python train.py --extras=["capped logits"] --init_std_up=0.0237 --warmup_steps=200 --schedule="wsd" --decay_shape="linear" --final_lr_fraction=0.1
Each number is 128 + 24 x the weight over its row's rms, rounded and kept within 0 to 255. Layers, rows and columns count from 0. The size above them is the row's rms in percent of the matrix's.

# layer 4 attention query, 96x96, rms 0.185, rows 0-17,32-49,64-81, columns 0-95
size [110  92  76  81  97  87  85  83  88  99  97 102  82  92  99  82  76  76 118  89  80  99  85  97  98  88 100  92  80 104  97  86  77  97  87  87 127 116  92 118 123 115 128 107 100 123 114 107 127 125 113 110 112 122]
[[144 136 168 137 117  79 120 145 203 127  88 106 143 144 132 109 125 141 143  98 156 124 150 126 150 136 107 173 103 145 119  96 111 141 123 153 109 108 109 123 107 106 165 113 133 110 180 124 122 142 138 153  98 103 134 132 114 125 133  90 132 133 116 144 136 138 167 120 106 114 161 144 118 105  85 134 110 127 116 140 163  50 161 146 112 161 163 122  86 125 158 119 113 123 123 147]
 [113 115 132 113 157 185  62 144 118 165 106 143 135 125 118 158 113 135 141  93 129 122 181 129 147 147 145 152 118 149 128 125 158 111 153 148 116 118 154 111 130 106 125 189 118 111  99 127 111 137 180 137 128 136 127 135 118  96  94 130 129 156 125 135  74 170 169 120 140 106 123 133 108 155 100 113 164 138  91 104 124 111 106 124 138  96 122  83 161 141  88 123 141 101 132 109]
 [151 121 125 116 113 141 126 128 161  96 175 118 132 105 158 154 123 104 182 147 114 155 117 125  67  92 113 143 170 115 113 158 151  92 135 165 173 138 135 108 123 158 117 141 115 130 121 104 159 115 104 144 115 112 138 152 167 144 120 123  69  88 154 133 120 121 103 196 125 143 137 141 132 124  96 113 111 146 145 100 112 123 116 105 126 117 146 149 100 159 136 100 109  92 137 101]
 [167 136 103 137 126 114 158 167 139 112 133 162 137 154 156 145 107 126 135 112 135 148 139 120 145 156 147 117 101 132  92 100 107 148 128  99 122  79 113 101 130 118 107 118 124 125  94 117 117 160 120 110 133 124 106 168 121 123 156  59 107  87 147 129 183 109  88 134 124  81 160 114 112 136 171 139 150 115 136 150 187 114 136 118 135 113 138 125 117  92 131 125 157 153  90 171]
 [126 127 155 129 131 101 147 121 104 154 129  89 123 174 120 107 140  95 129 146 112 111 102 126  68 117 158 115  80  84 146 167 137 128 147 145 145 146 128 169 117 144 101 111 129 153 154 106 116 139 164 131 130 109 149 137 121 163 125 140  85 135 104 131  74 139 100 161 103 120 164 152 157 180 107 119 144 113 113  95 138 111 144 125 117 121 129 129 196 114 129 105 104 107 161 144]
 [112 137 105 147 139 113 144 106 101 188 180 152 183 133 141 130 158 136 140 120 105  67 135 167 140  87  93 142 130  95 100 134 113 128 116  99 103 156 130 105 115 135 141 144 128 111 157 146 134 175 109 135 132 123 110 105 107 113 129 136 110 131 113 152 148 149  94  93 107 141 115 121 127 102 144 136 139 136 115 127 141 198  62 106 124 141 149 149 164 135 109 148 113 114 108 135]
 [ 75 109 140 151  66 161 157  90 146 100 132 156 105 160 161 153 129 140 143 136 151 130 126 153 135 134 142 140 116 129 146 128 140 130 136 144 153  86  85  66 130  98 116 116  93 132  80 114 129 115  78 129 117 145 115 145 134 121 103 122 176 109 141 145 150 139 135 122 155  89 137 109 110 159  99 125  94 150 141 183 124 140 100 152 123 129 114  90 158 132 136 134 149 155 128 126]
 [141 141  73 165 160 139  86 115  88 110 142 155 107 126 150 128 133 103 109 145 116 170 147 138 106 113 121 123 171  83 107 108 128 129 135 110 125 125 149 162 174 131 140 111 137 147 124 179 114 101 122 115 145 135 139 131 192  86 138 182 117  94 135 130  73  78 143 156 124 129 120 105 115 151 146 108 151 128 123 120  93  89 133 118 125 130 126 140 161 140 133 104 120 158 132 129]
 [ 75 163 133 142 144 120 142 103 100 142 154 142 102 119 113  95 141 129 132 101 121 113 110 104 162  69 144  91 121 163 155 134 144 109 175 139 115 147 105 144 110 119 157 137 116 151 107 149 129 103 118 129 128 129 157 134 165 128 124 136 146 132 178 120 106 101 168  87 102 143 127 169 113 143 157 124  81 135 144 110 112 141 136  67 172 142  91 134 147 104 124 153 151 132  93 137]
 [129 151 137  91 166 128 134 110  66 116 134 164 132 152  99 125 151 128 109 148 109 101 123 170 149 148  96 121 142 109 116  92 159 127 131  91 134 127 139 105 116 140 122 127 149 158 168 175 127  97 132  86 133  87 144 100 133 138 123 110 111 156  74 124 151 114 131 141 139 109 110 115 151 131 203  95  89 144 145 156 141 148  93 121 130 125 105 144 128 133 128 111 167 144 109 162]
 [102 162 104 135 123 148 178  96 140 104 119  80 107 143 159 143 111 141 103 118  96 127 133 133 134 115  75 142 153 130 177  96 127 158 116 111 127 152  67 107 128 109 110 157 137 103 174 134 164 156 144  82 111 150 139 152 147 136 113 109 119  95 134 113 111 179 131 118 141 105 145 154 113 124 107 145 126 145 129 145 110 136 134  98 127 140 112 142 155 158 133 118  92 181 119  88]
 [121 117 156 139 120 168 162  99 100 138 104  90 134 152 191 143 146 102 145  96 172 147 114 129 149 143 116 139 161 135 148  82 130 142 148  85 103 141  99 124 136 109 110 117  83 110  94 133 150 132 148 141 144 183 142 156 166 110 118 102 165 136 137  93 104 102 160 121 118 157 152 163 127 125 106 122 129 122 135 116  98  91 132 111 135 126 119  82 128 127 144  99 131 154 109  88]
 [148 142 111 176 102 100 113 151 135 117 122 148 169 140 152  92 107 124 156 112 144 127 143 113 119 145 117 147 135 118  85 150 127 114 123 107 157  87 142  81 164  73 153  92 160 145 127 140 123 127 147 153 161 108 151 160 119 125 155 129 105 160 137 154 107 149 118 138 114 149 177 128 109  82 140 146 142  77  97 117 150 154 109 107  91 103 116  85 133 149 136 120  93 123 122 103]
 [124 146  75 107 141 125 126 150 112 147 146 140  83 120 166 141 122 140 111 103 140 160 113 158 152 160 126  83  94 105 122 128 118 123 116 105  99 116 173 147 109 133 142 108 146 118 114 130 160 115 106 142 147 153 172 127 142 138 112  94 166 160 149 165 128 114 105 106 125 133  95 102 107 143 106 103  98 121 102  71 105 164 121 123 109 133 139 170 163 156 133 102 114 165 173 157]
 [109 150 174 117 123 134 150  85  92 129 157 161 104 151 157 127 117 112 149 134 130 178 100 148  90 113  76 119 146  81  84 106 108 128 135 146  88 157 117 141 132 138  90 114 164 120  92 153 101 106 138 147 162 136 123  96 164 120 127 117  98 139 102 138 117 150 137 128 111 110 147 137 137 156 147 118 126 156 127 143  98 155 131 120  94 167 160 133 135 139 130  82 171 132 151 102]
 [111 126 118 150 182 151 122 162 142 130 131  74 182 138 145 149 121 119 113 145 158 115 114 129 133 112 138 132 180 138 166 160 118 125 132 117  73 132 113 143  99 147 109 127 122 121 142 132 108 101 130 155 129 130  81 135 166 143 187 133 136 101 134 119 139 111 126  95 115 128 142 192  94  82 116 108 138  97 125  83 151 102 120 114  88 141 112 128 117 156 103 147 108 102 137 135]
 [106 137 157 143  94 150 105  89 164 116 141 100 163 129 162 137 129  86 134 131 157 134 141 145 148 126 155 116 115 136 152 116 111 116 147 127 143 119  96  98 118 120  79 123 135 117 166 160 187 168 117 154 114 116 108 111  98  81 103 120 123 102 134 162 137 125 143 117 160  98 171 156 123 143 146 137 108  95 118 131 116 132 154 111  68 132 145 156  93 150 141 122 156 126 138  75]
 [ 95 112 140 154  77 157 149 123 146 129 120 192 100 152 113  72 111 145  93 128 106 137  91 120  95 151 106 114 123 179 174 121 153 117 112 163  92 148 157  89 106 127  78 159  94 158 156 117 142  99 132 109 117 124 105 110 107 115 117 133 148 120 114 144 140 121 149  93 106 136 148 167 170 127 124 152 126 164 116 152 142 143 132 141 130 147 121 166 123 148 119 142 127 122 122 120]
 [122 118 147 129 125 124  90 166 140 114 118 125 147 115 132 139 141 128 150 122 138 114 158 132 149 145  95 140 115 149  81 138 130 125 105 138  89 105 128  89 166 136 123 138 141 104 158 128  98  80 168 149 137 117  98 145 102 124 152 159 176 155 110  90 149 138 180  88  89 153 138 120 122 129 101 111 170 163 105 107 101 130 150 149 132 153 134 164 113 119 118  53 105 148 116 130]
 [134 162 132 107 114 128 104 126 141 111 115 123 195 164  77 111 170 139  92 133 182 112 130 150 162 119 110 121 126 112 122 170 127 113  96 110 115 177 158 117  95 108 139 115 150 166  87 143 125 148 125 157 107 115 139 131 125 109 127 116 153 183  78 137  70 172 122 119  88 126 114 126  94 135 114 127 131 144 123 143 145 140 136 102 126 109 114 119 148 156 111 141 115 113 148 135]
 [143 111 135 133 123 114 126 191 141 105 119  96 103 137 140 138 141  53 108 112 122 174 113 142 173 145 120 113 112 145 139 103 158 137  70 142 123 154 168  97 142 123 143 132 143 113 128 120 112 119 151 139 144 155 130 177 134 124 160 152 109 133  92 112  89 139 112 125 119 133 126 133 145 167  99 105 137 186 146 142 124 141 110 102 127  99 137 106 106 110  99  86 102 125 177 126]
 [153 143 113 137  99 116  97 122 170  54 156 161 113 127 137 106 113 153 124 143 159 116 126 134  75 111 145  94 146 153 149 117 138 116  99 160 159 136 130 140  89 147 118 142 123  93 102  95 135 150 143 152 146 153  83 154 118 119 150 135 127 133 104 123 121  89  91 103 132 127 139 105 110 114 167 128 144 102 147 138 113 148 152  74 185 142 143 138 148 146 123 116 123 115 175 146]
 [103 106 129 149 112 105 123 107 103  99 132  83  79 104 134 114 153 153 114 169 157 113  89 152  94 122 103 134  87 139 125 148 127 132 101 114 124 179 150 140 153 163 150 148 137 145 127 109 114 166 108 175 112 129 124  94 159 141 165 156 137 124  97 138  85 137 118 125 147 134 115 159  81 156 104 146 103 116 138 108 142 165 149 109  97 127 121 138 156 114  89 113 135 149 160 163]
 [130 143 159 111 151 143 140  92 124 146 134 124 128 137 144 138 177 128 156 146 141 139 105 150 159 133 132 111 109 112 126 116 154 120 153 121 151 150 120 104  96 134 105 130 116 169 122 107  71 144 144 108 126 143 136 106 192 114 116 159  97 157  82 177  68 125 110 154 118 116 109 144 149  89 130 159 133 135  53 118 115 164 142 109  97 114 147 113 151 128 109 146 114 127 109 107]
 [115  76  89 154 135 116 114 145 127 148 146 150 163 165 142  99 127 123 152 166 120  90 186 132 129 164 156 137 145 105 113 147  92 121 152 165  93 105 138 105 139 150 117 161 125  73 131  89 120 142 139 114 125 146 119 105  91 112 115 154 184 101 108 102 162 125 136 101 139 153 104 145 111 112  91 148 151 105 121 104 127 113 146 130 138 138 168 128 136 119 140 140  94  95 113 144]
 [162 167  96 113 101 122 107 141 134 113 124  76  91 115 134 110 198 125 115  85 100  90 100 122 129 128 139 116 168 119  95 117 139 141 119 141 132 104 124 147 139 163 111 134 146 146 149 173 124 107 115 128 121  99 136 111 154 144 105 141 143 115 125 100 118  86 144 130 135 109 127 104 132 144 147 113 177 134 109 139 184  89 133 183 186 122 105 135 143 142 128 159 136 105 114 148]
 [109 132 141  85 151 113 150  76 140 163 156 120 143 125 122 109 117 111 141 104 140 185  81 138 131 150 121 140 115 110 166 151 134 119 128 111 109 127 134 120 116 131 143 160 131 140 164 108 123 120 119 117 117 132 164 122 115 142 122 107 123 167 107 150 131 127 148  74 108 123 150 159 129  50 161 129 113 153 100 142 155 141 131  68 111 126 134 129 156 101 174 139 147  76 105 137]
 [ 89 141 122 122 162 157 109 121 136 122 135 115 108 165 105  95 140 125 106 129 105 134  91 144 144 114 143 131 144 120 175 116 156 124 125 123 132 142 110  97 149  86 152 116 120 158 153 176 120 133  91 112 106 120 165  97 136 117 157 108 100 115 135 125  90 106 125 127 152  84 131 167 181 106 151 153 108 116 114 153 155 162  95 108 105 137  82  99 143 130 105 165 177 116 149 163]
 [154 156 100 139 123 109 169 134 110  99 136 108 119 145 106 135 164 130 107 159 117 131 148 173 163 131 143 111  91 123 184 165 101  82  94 121 127 168 147 138 128 116 143 166 122 135 148 135 129  98  96  89  75 145 119 149 110 179 130 144 127 123 137 127 119 144 129 115 109 130  87 121 129 101  91 146 143 157 146 118 120 119 162  94 121 136 148 146 114 162  89 131  96 127 105  80]
 [134 112 135 158 161 133 133  95 113 111 129 136 138 148 130 119  96 134 136 111 134  87 124 136 180 109 154 169 170 110 106 133  98  92 139 116 102 106 121 105 144 125 149 111 118 118 136 104 128 115 160 134 124 178 119 121 141 117 135 134 166 114 181 126 159 131 178 113 106 163  97 178 109  94 107 127 103 123 136  78 146 146  82 160 120 137  86 122 124 149 168 132 151 114  84 118]
 [128 160 135 145  88  78 132 118 106 107 105 107 148 158 106 134 115 135 130 136 118 103 177 165 124 105 132 148 147 102 139 110 139 122 160 120 156 159 121 132 101 148 186 139  84  83 134 133 148 104 177 156 126 143 118  73  75 132 138 114 129 118 126 145 141 131 157 111 117 124 138 166 119 117 105 152 131 139 139  92  72 126 132 117 120 161 131 140 111 144 127 137 121 183 102  93]
 [119 138 143 137 138 155 105 145 147 151  87 136  87 146 100 118 119 143 113 107 137 138 129 126 132  73 114 168 119 144  78 128 133  99 106 105 142 143 152 128 156  90 138  79 145 161 158 133  71 143  93 106 198 106 150 140 149 156 123 133 121 128 173 164 117 112  93 144 130 142 135 116 117 179 121 131 102 128 117 125 119 142 108 145  98 116 141  93 159 108 133 172 132 112 132 144]
 [133 186 134 110 123 145 130 124  69 148 148 152  59 100 148 125  90  81 159 118 105 114 126 100 126 114 111 144 168 121 124 130 115 147 141 130 126 120  99 186 103 172  95 130 145 145 113 132 117 141 164 127 141 135 158 113 142 118 122 140 108 142 129 142 147 105 123 112  84 116 125 142 127 143 135 131 140 152 145  81 180 163 142 107 151 119 145 130  58 117 115 113 129 124 130 139]
 [137  89  99 135 133 154 110 177 117 117 130 143  92 138 107 183  93 170 138 142 130 137 151  90  94 116 129 150 145 114 136 160 146 155 164 122 148  98 146 139 109 109 152 121 112 126 147 117 157 119 172 129  86 122  96 142 130 142 117 116 175  91 137 117 132 122 161 122 129 146 101 145 150 120  54 113 149 143 117  85  86 104 102 155 117 115 129 124 136 116 176 126 114 155 117 131]
 [142 134 138 111 128 106 135 125 112 141 192 162 165 155 128  76 108 124  90  93 135  97 138 147 119 156 119  96 115 172 118 115 100 120 105 125  89 101 128 108 167 147 137 130 132  90 162 153 158 137 158 121 136 125  79 120  96 103 193  77 135 141 121 119 169 139  73  99 144 159 148 144 128 118 120 131 111 113 115 113 139 124 144 117 155 152 142 108 117 130 142 121 118 140 154 129]
 [100 162 127 126 108 138 102 130 159  74  84 199  85 145 114 150 121 145 148 150  93 112 129 143 120 122 150 156 106 152 126 111 111 122 124 145 127  86 135 144  86 122  89 100 110 135 166 127 161 127 128 107 116 154 111 145 103 152 128 136 168 118 143 159 156 144 113 145  96 138 125 115 105 157 125 111 114 178 103 150 146  80 100 160 102 119 124 148 123 114 107 145 137 161 129  97]
 [124  87 120 116 121 131 127 142 150  82 121 130 141 123  97  96 179 154 153 111 158 112 174 129 144 139 108 139 123 115 137 114 135 116 122 101 119 120 128 113 174 122 141 143 102  82 121 137 127  92 145 192  81 153 151 142 138 169 108 144 144 139 118 137 145 160 164  89  88 117 127 116 127 121  94 131 140 150 116 126 157  58 135 147  99 159 135 137 146 151 120  75 114 121 116 145]
 [154 162 115  58 142 138  76 176 150 127 107 170 142 133  95 114 151 115 127  98 155 137 168 121 168 128 148 122 132 117  81 131 155 169 141 144 126  89 103 121 149 122 141 106 117 137 143 147 154 106 138 137  72  89 120  95 144 129 159  99 129 116 153 127 137 136 157 140 148 132 138 112 144 114 113 146 127 137 120 121 144  83 129 147 161  88 117 106  94 119 137  78 109 130 148 118]
 [130  93 154  99 132 137 170 159 150 113 120 127 137 145  75 116 144  99 113 129 105 133 100 123 130 111 121 110 106 141 122 131 143 152 118 146 178 142  93 117 121 166 122 135  96 129 130  96 104 141 111 132 134 150  95 180 104 126 138 142 121 127  77  97  89 134 112 105 105 133 121 182 130 113 135 148 117 130 134 168 126 156 144 139 176  94 117 141  80 110 153 132 121 164 198 144]
 [139 142 160 160  91 104 157  99 146 108 119 144 147 109 133 166 122 154 127  76 122 131 130 109  93 114 141 129 115 114  88 152 107 137  72 140 135 137 107 129 146 157 157 145 138 118 123 123 154 129 152 115 162 150 114 125 147 135 135 109 113 129 171 100 132 107  32 132 113  97 165  95 130 152 137 140 176 121 117 161 135 123 117 147 174 113 102 139 126 157 125 126 109  97  99 134]
 [ 72  93 154 112 116 130 129 127 115 111 187 164 126 172 149 117 139 146 109 152 121 114  97 134 126 117 119 121 139  88 143 121 128 130 131 101 147 149 128 125 159 136 119  83 166 137 142 143 124 150  67 108 137 148 110 143 132 127 119 107 137  70 153 119 170 126  98  94 115 104 115 163 177 105 132 131  84 141 134 117 142 102 102 163 116 152 112 143 157 149 132 167  92 131 160 132]
 [124 154 169 132 107 101 135  76 134 185 119 123 140 122 110  97 167 148 171 148 124 112 157 134  99 140 107 161 146  95  83 128 116 120 143 140 112 123  96 103 135 154 121 108 104 127 107 127 132 193 149 136  95 157 137 101 109 145  81 161 148 164 122 146 117 113 102 172 113  94 121 145 117 103 115 122 188 123  87 110 125 164 123 129 117 139 130 125 158 117 122 146 120 123 116 144]
 [ 88 136 106 132 118 159 135 145 110 106 128 167 141 122 155  83 132 156 141 167  85  99 152  90 128 144 126 112 145 132 113 123 146 111 159 137 117 105 113 113 129 118  97 129 174 127 131  92 130  95 135 102 150 121 117 113 128 117 136 126 150 128 156 170 182 165 123 102  97 177 125 137 116 106 107 167 108  95 119 154 135 143  88 160 156 108 123  91 123 117 165  98 165 118  98 166]
 [126 137 136 105 139 149 135 134 111 144 135 114 134 147 153 159 186  94 186 144 100 100 128 145  96 122  96 108 109  67 118 165 129 112 129 148 119 135 155 125 169 138 124 138 146 146 162 167 171 129 134 106 152 110 130 136  91 152 122 141 133 152 110 134 109 112  97 121 150  83 131 115 140 152 102 120 161 117  94 130 130 118 138  99 156 107 107  81 154  93 136  98  82 117 167 114]
 [130 174 159 151 149 126 153 105 127 137 113  93 121 150  98 127 122 110 144 107 138 128  80 112 119 104 113 147 161 103 127 148 118  88 136 100  86 139 116 150 146 143 109 127 155 156 154 136 163 114 129  86 165 161 150 107 163 139 100 117 127 170 162 101 138 144 159 135  95 118 161 160 135 132 134 114 105 127 127 119 143 144 130  65 164 125 100 127 103 104 117 138 143  77  79 153]
 [ 92 167 140 111 140 122  96 100  83 165 127 108 128 134 124 125 127 117  99 160  91 145  80 139 142 114 123 138 106 144 137 128 129 178  89 162 124 162 112 101 158 132 105 121 119 180 131 171 150 109 121 117 114 129 134 103 152 143 110 123 180 145  86  80  85 115 126 142 138  76 147 161 152 153 139 126 144 118 148 143 158 137 146 123 149 104  73 122 125 127 134 151 115 111 142 126]
 [136  57 106 113 153 120 168 147 123  74 149 114 125 108 111  86 164 143 150 125 146 139 111 121 117 144 137 118 111 120 147 145 147 117 148 129  84 107 159 141 123 138 181 135  79 164 134 123 112 150 149  90 122 137 163 129 123 133 148 152  95 147 131 161 134 138 118 146 123 127 122 129 137  99 130 122 112 153 152 107 139 105 153 190  96 118  98  73 147 130 124 163  87 127  99 121]
 [130 117 145 157 149 104 122 138 104 129 117 115 125 123 134 116 105 119 137 102 167 127 119 135 129  77 147 155 132 157 126 129  87  84 137 135  93 145 108 161 107 154 157 141 146 120 131  59 129 110 141 124 177 158 148 127 113 167 141 155 161 140 144 114 143 134 141  83 120 167 100 182  87 108  88 142 121 127 141  68 114 126 145 142 117 134 143 114 129 132 128 126  76 127 105 171]
 [118  55 100 132 147 137 122 147 104 112 118 123 155 168 109 155 139  97 103 125 162 121 166 151 128 152 118 146 140 148 118 119 115  96 130 104 115 126 108 121 112 151 133 153 108 119 150 143 102 129 160 174 123 127 116 139  89 133 189 121 118 111 111 146  87 105 125 102 114 212 139 154 127  83 128 115 143 151 164 122 152 139 106 103 139 100 149 153  86 117 143 142 110 123 127 137]
 [134  73 121 151 123 145 151  90 136 166 126 114 166 136 128 145 134 121 155 150 137 123 129 133 125 163 127 114 135 125 107 197 137 107  95 119 113 171 137 124 176 167 102  75 113 147  89 143 114 164 121 143 110 120 131 124 147 132 118 165 139 157  75 140 114 104  82 117 141 116 101 151 138 128 132 133 107  65 130  79 106 153 105 107 143 113 146 116 136 125 153 136 133 108 142 147]
 [159 167 107  96 109 137  98 116 104 166 142 132  84 106 147 110  87  85 161  91 118 145 140  99 164 145  79 114 164  93 133 154 120 163 153 142 112 125 141 122 132 155 106 126 119 134  82 186 133 140  97 125 156 186 144 115 127 112 126 123 165 126 134  96 120  92 136 125  86 125 126 154 165 138 144 126 153 124 137 110 106 141 115 141 143 129 121 153 112 116 122 112 145 174 110 124]
 [102 109  99 142 143 124 110 126 118 108 145 112 138 169  99 100 111 148  89 141 132 144 127 120 127 106 134 127 137 127 171 129 125 130 134  97 155 130 147 152 163 145 166 145  89  69 154 114 153  94 152 125 133 157 129 118 163 174 176  88 114 108 147 120 123 120 159 127 156 169  93 138 134 117  64 129 117 124 141  86 112  75 116 109 135 125 111 155 113 169 154 109 120 141 144 109]
 [128 110 136 154 120 125 149 138 133 100 119  78  96 144 131  94 141 137 113 112 120 130 115 154 133  97 125 135 143 153 151 117 116 109 156 119  93  99  89 122 155 161 139 151 124  78 135 158 151 131 133 109 126 186 149 111 138 137 150 106 133 114 143 127 128  89 156 138 105 144  96 146 143 151 136  91 155 105 160 122  84 103 135 123 157  87 156  81  98 148 107 181 103 163 148 176]
 [ 70  79  80 126 170 140 157 128 143  79 112 140  96  92 115 125 140 100 151 138 121 136 153 127  83 117 131 111 160 156 128 115 141 107 125 146 132 128 108 120 102 101 131 168 117  95 195 107 131 149 167 142 142 119 139 103 127 106 142 145 116  84 156 190 161 160 106 109 137 136 151 151 120 139 100 145 118 128 149 140 137 120 113 141 127 129 123 165 114 118 139 119 130  80 121 134]]
# layer 4 attention key, 32x96, rms 0.194, rows 0-17, columns 0-95
size [108 103  89  94  96  96 102  78  95  95  94 102 102 111  98  95  94 104]
[[151 130 150 118  54 158 116 152 128 121 118 129 134 125 108 144 167 140 121 157 117  79 143 117 152 122 146  82 118 146 110 108  98 148 110 113 155 119 151 108 142 139 117 163 101  99 121 184 144 110 160 149 152 132  82 134 106 133  87 145 113 113 178 150 124 139 135 157 108  87 152 111 126 116 136 168 100 121 171 131 100 105 127 159  99 135 149 119 143 110 145  81 144 128 114 115]
 [141 131 129 104 137 140 151 129 152 162 131 102 146 113  81 166 146  84 145 110 122 123 139 163 156 137 149 112 160 136  75 141 136 132 132 135  84 158 132  97 118 155 176 127 168 136 120  95  85 122 157 155 115  77 113 142 122 140 107 140 135 175 148 119 117 116 143 165 120 125 107 120 126 151 152 128 142 136 117 114  80  73 121 122 103 133 111 144  87 121 118  96  85 155 158 118]
 [130 150 149 136 106 166 149 171 146 105 132 149 163 129 135 165 121 113  56 121 146 163 110 101 116 110 153 131 113 126 118 157 100 122 135 106 116 157  86 104 134 140 112 134 143 128 120 117 108 128 129 139  92  93  89 173 150  96 106 137  86 102 137 101 141 183 106 170  92 115 143 167 123 125 157 137 103 116 109 151 177 104 138 123 142 148 127  97 111 125 159 141 145 111 116 134]
 [162  99 112 115 106 117  98 145 123 116 181 138 126 128 112 126 108 151 117  97 159 193 168 153 114 122 128 126 128  91 113 114 145 146 102 148 123 134 149 132  92 185  94 122  98 159 110 143 171 118 132 139 147 148 132 151 127 150 128 103 107 104 111 126  82 108  40 109 132 119 146 120 111 147 141 131 169 113 137 147 135 121 147 137 134 132 169 148 134 113 104  98 140 102 144 104]
 [115  96 111 136 123 124 131 163 126 117 131 120  98 168  84 139 151 139 158 155 107 107 111 109 132 131 157 136 143 135 175 122 127 138 136 138 152 115 110 142 135 127  97  90 128 193 172 116 146 158 119 119 121 134 116 127 129 152 102 138 145 104 126 112 135 109 136  90 103 118  88 207 144 114 135 142 128 100 122 128 165  59  84 127 116 122 121 109 147 107 157 173 101 157 136 137]
 [103 110 121 102 138 133  93 105 122 154 118 138 152 139 145 144 144 159 153 119 117 114 120 176 180 126 149 202 130 101  98 121  94 135 148 117 105 149  96  99 115 134 170 106 105 172 106 110 133 147 103 159 104 159 116 117 144 129 166  98  98  96 122 118 155 146 164 110  68 138 146 116 121 104 111 156 158 133  95 130 112 143 122 135 143 146 126 135 154 103 116 106 119 142  86 149]
 [ 90 128  90 152 136 145 146 126 130 132 147 143 138 173 113 104 100 151 109 174 102 105 124 117  92 159 121 130 118 127  95 120 115 181 153 160 125  98 104 128 114 105 118 101 116  91 128 121 120 100 129  93 110 136 153 114 100 162 127 154 150 128 170 156 125 164  64 132  93 100 110 117 139 159 133 139 130 130 139 129 131 138 136 176 143 196 127  82 141 107 158 132 118 115 133 148]
 [124 121 133 129 156 166 103 140 112 134 162 149 114 129 175 103 181  88 149 129 128  84 132 160 138  98  61  76 128 120 131 125 159 159 119 139 114 149 134 105 154 130 158 125 146 155 127 145 154 105  49 147 126 109 138 133 154 138 140 111 100 120 101  95 128 130 148 111 143 144 114 117 159 165 113 145 146 122  82 168 140 129 117 126  96 119 114 129 139 115 102 142 134 103 145 107]
 [ 80  83 107 126 109 152 152 135  84 121 108  96 115 124 132 112  89 100 117  73 138 116 147 116 175  93 140 122 114 146 107 119 121 121 125 115 105 138 108 105 135 151 130 129 116 129 125 125  92 137 144 162 128 164 183 109 121 156 137 126 176 136 108 152 123 149 165  94 143 163 197 174 147 132 115 126 128 125 152 133 123 171 133 105 113 144 102 154  97 144 120 139 160 130 106 109]
 [122 147 152 103 135  93 127 113 110 125 162  90 140 133 109 140 130 123  94 111  96 131 120 174 134 143 145 164 149  77 126 140 151 106 104 125 105 140 144 114 176 140 119 139 188 161 196 140 124 118 140 106  80 136 179 119 118 120 112  95 141 131 124 113 106 104 171 132  81 150 113 155 146  88 118 141 129 134 133 149 126 129 143 158 107 109  78 120 138 123 112 155 132  89 131 120]
 [128 144 150 147 171 123 123 152 144 144 119 146 157  74 160 178 164 132 102 135 131 128  95 111 115 161 108 154 114 150 172 111  98 133  82 134 110 126 127  94 108  85 147  91  99 129 107 133 119 109 130 137 125 161 109 127 155 157 118 130 156 110 108 142 105 141 129  97 158 142 129 146 122 143 171 118  82 135 129 137 117  84 111 165  81 114 108 136 162  92 115 113 178 134 119 113]
 [129 138 115 129 151 150 115 132  98 182  99 134 106 169 154 127 106 137 159 122 103 133  91 137  98 162 100 141 101 100 131 162  97 113 161 144 111  83 145 141 157 141 153 170 135 117 105 114 128 103 106 144 152 150  88 161 130 190 107 159 131 124 131 143 148 131 122 119 132 146 177 139 133 119 101  84 105  89 118 113 140 108 122  84  97 156 147  93 132 113 168 120 137 124 134 114]
 [155 134 151 182 125 111 138 121 134 107 104 132  97 183 160 126  99 139 131 126 114  95 141 112 146 150 132 143 138 139 142 133 123 158 154 102 114  70 152 123 121 171 142 125 122  97 130 136 129 132 103 157 141 139 104 187 157 125 147 109 120  87 204 118 143 112 124 118 131  99 139 123 118  81 165 135 133 129 102  98 127 159  73 110 110  93 111 101 116 128 132 150 128 149  96 133]
 [108 105 148 100 107 164 149 108  83 128 111 134 112 119 147 164 100 138 138  91 123 138 145 107 123 177  94 145 106 150 136 124 170 116 143  94 109 102 122 140 149 132 114  73 128 143  82  97 145 128 151 137 121 133 150 124 154 108 134  95 164 129 159 127 160 112 166 122 122 152  94  86 111 120 156 127 141 118  57 148 125 142 112 136 140 145 138 107 160 153 117 143 153 184 128 108]
 [173 160 154 142 141 142 118 102 149 144 155 122 108 107 103  85 107 157 170 121 148  92 106 106 112 107 109 121 123 104  94 184 113 102 164 141 140 150 142 113 113 104 141  99 115 122 132 128 133 114 101 129 138 157 144  94 155 102 132 113 133 103 127 132  90 116 147 146  83 131 119 171 170  81 134 109 145 182 120 132 141  84 125 121 125 157 146 149  95 142 173 101 129 144 134 158]
 [129 102  56 165 156 162 141 172 150 136 108 140 150 148 112 144 109 150 108 160 109 147  73 118 174  99 142 136 115 111 146 152 129 148 109 113 129 117 148 139 165 151 110 138 106 142 119 105 161 102 153 159 151 103 132  81 165  97 157 115 126  84 109  97 140 103 123 149 131 128 147 114 129 170 111 107 137 109  93 118 120 107 136 165  86 105 133 128 155 152 136 116 128 106 128 127]
 [135 131 166 106 104 112  85 132 158  98 141  66 133 152 128 125 108 162 100  98 165  96  94 139 112  95 121 132 109 121 121  86 143 137 155 137 113 113 158 178 124 135  90 214 110 124 128 110 137 116 120 135 111 126 106 133 113 160 159 102 138 131 106 131 147  77 118 119 175 126 108 142  95 136 142 175 119 132 147 159 120 110 129 163 130 137 136 144 123 153 132 129 140 155 119 134]
 [107 120 112 103 135 177 159 145 137 125  71 174 119 127 142 107  98 165 132 101  90 111 134 140  97 174 132 107  99 171 132 141 129 161 109 139 106 137 143  75 140 121 107 163 125 137 134 126 159 152 140 136 146 112 113 117 112 138 161 173 100  94 103 127 120  95 138 110 161 125 120 163 172 143 127 147 119 138  83 119 127 149 119  98 133 127 156 163 126 118 128 131 111 138  68 107]]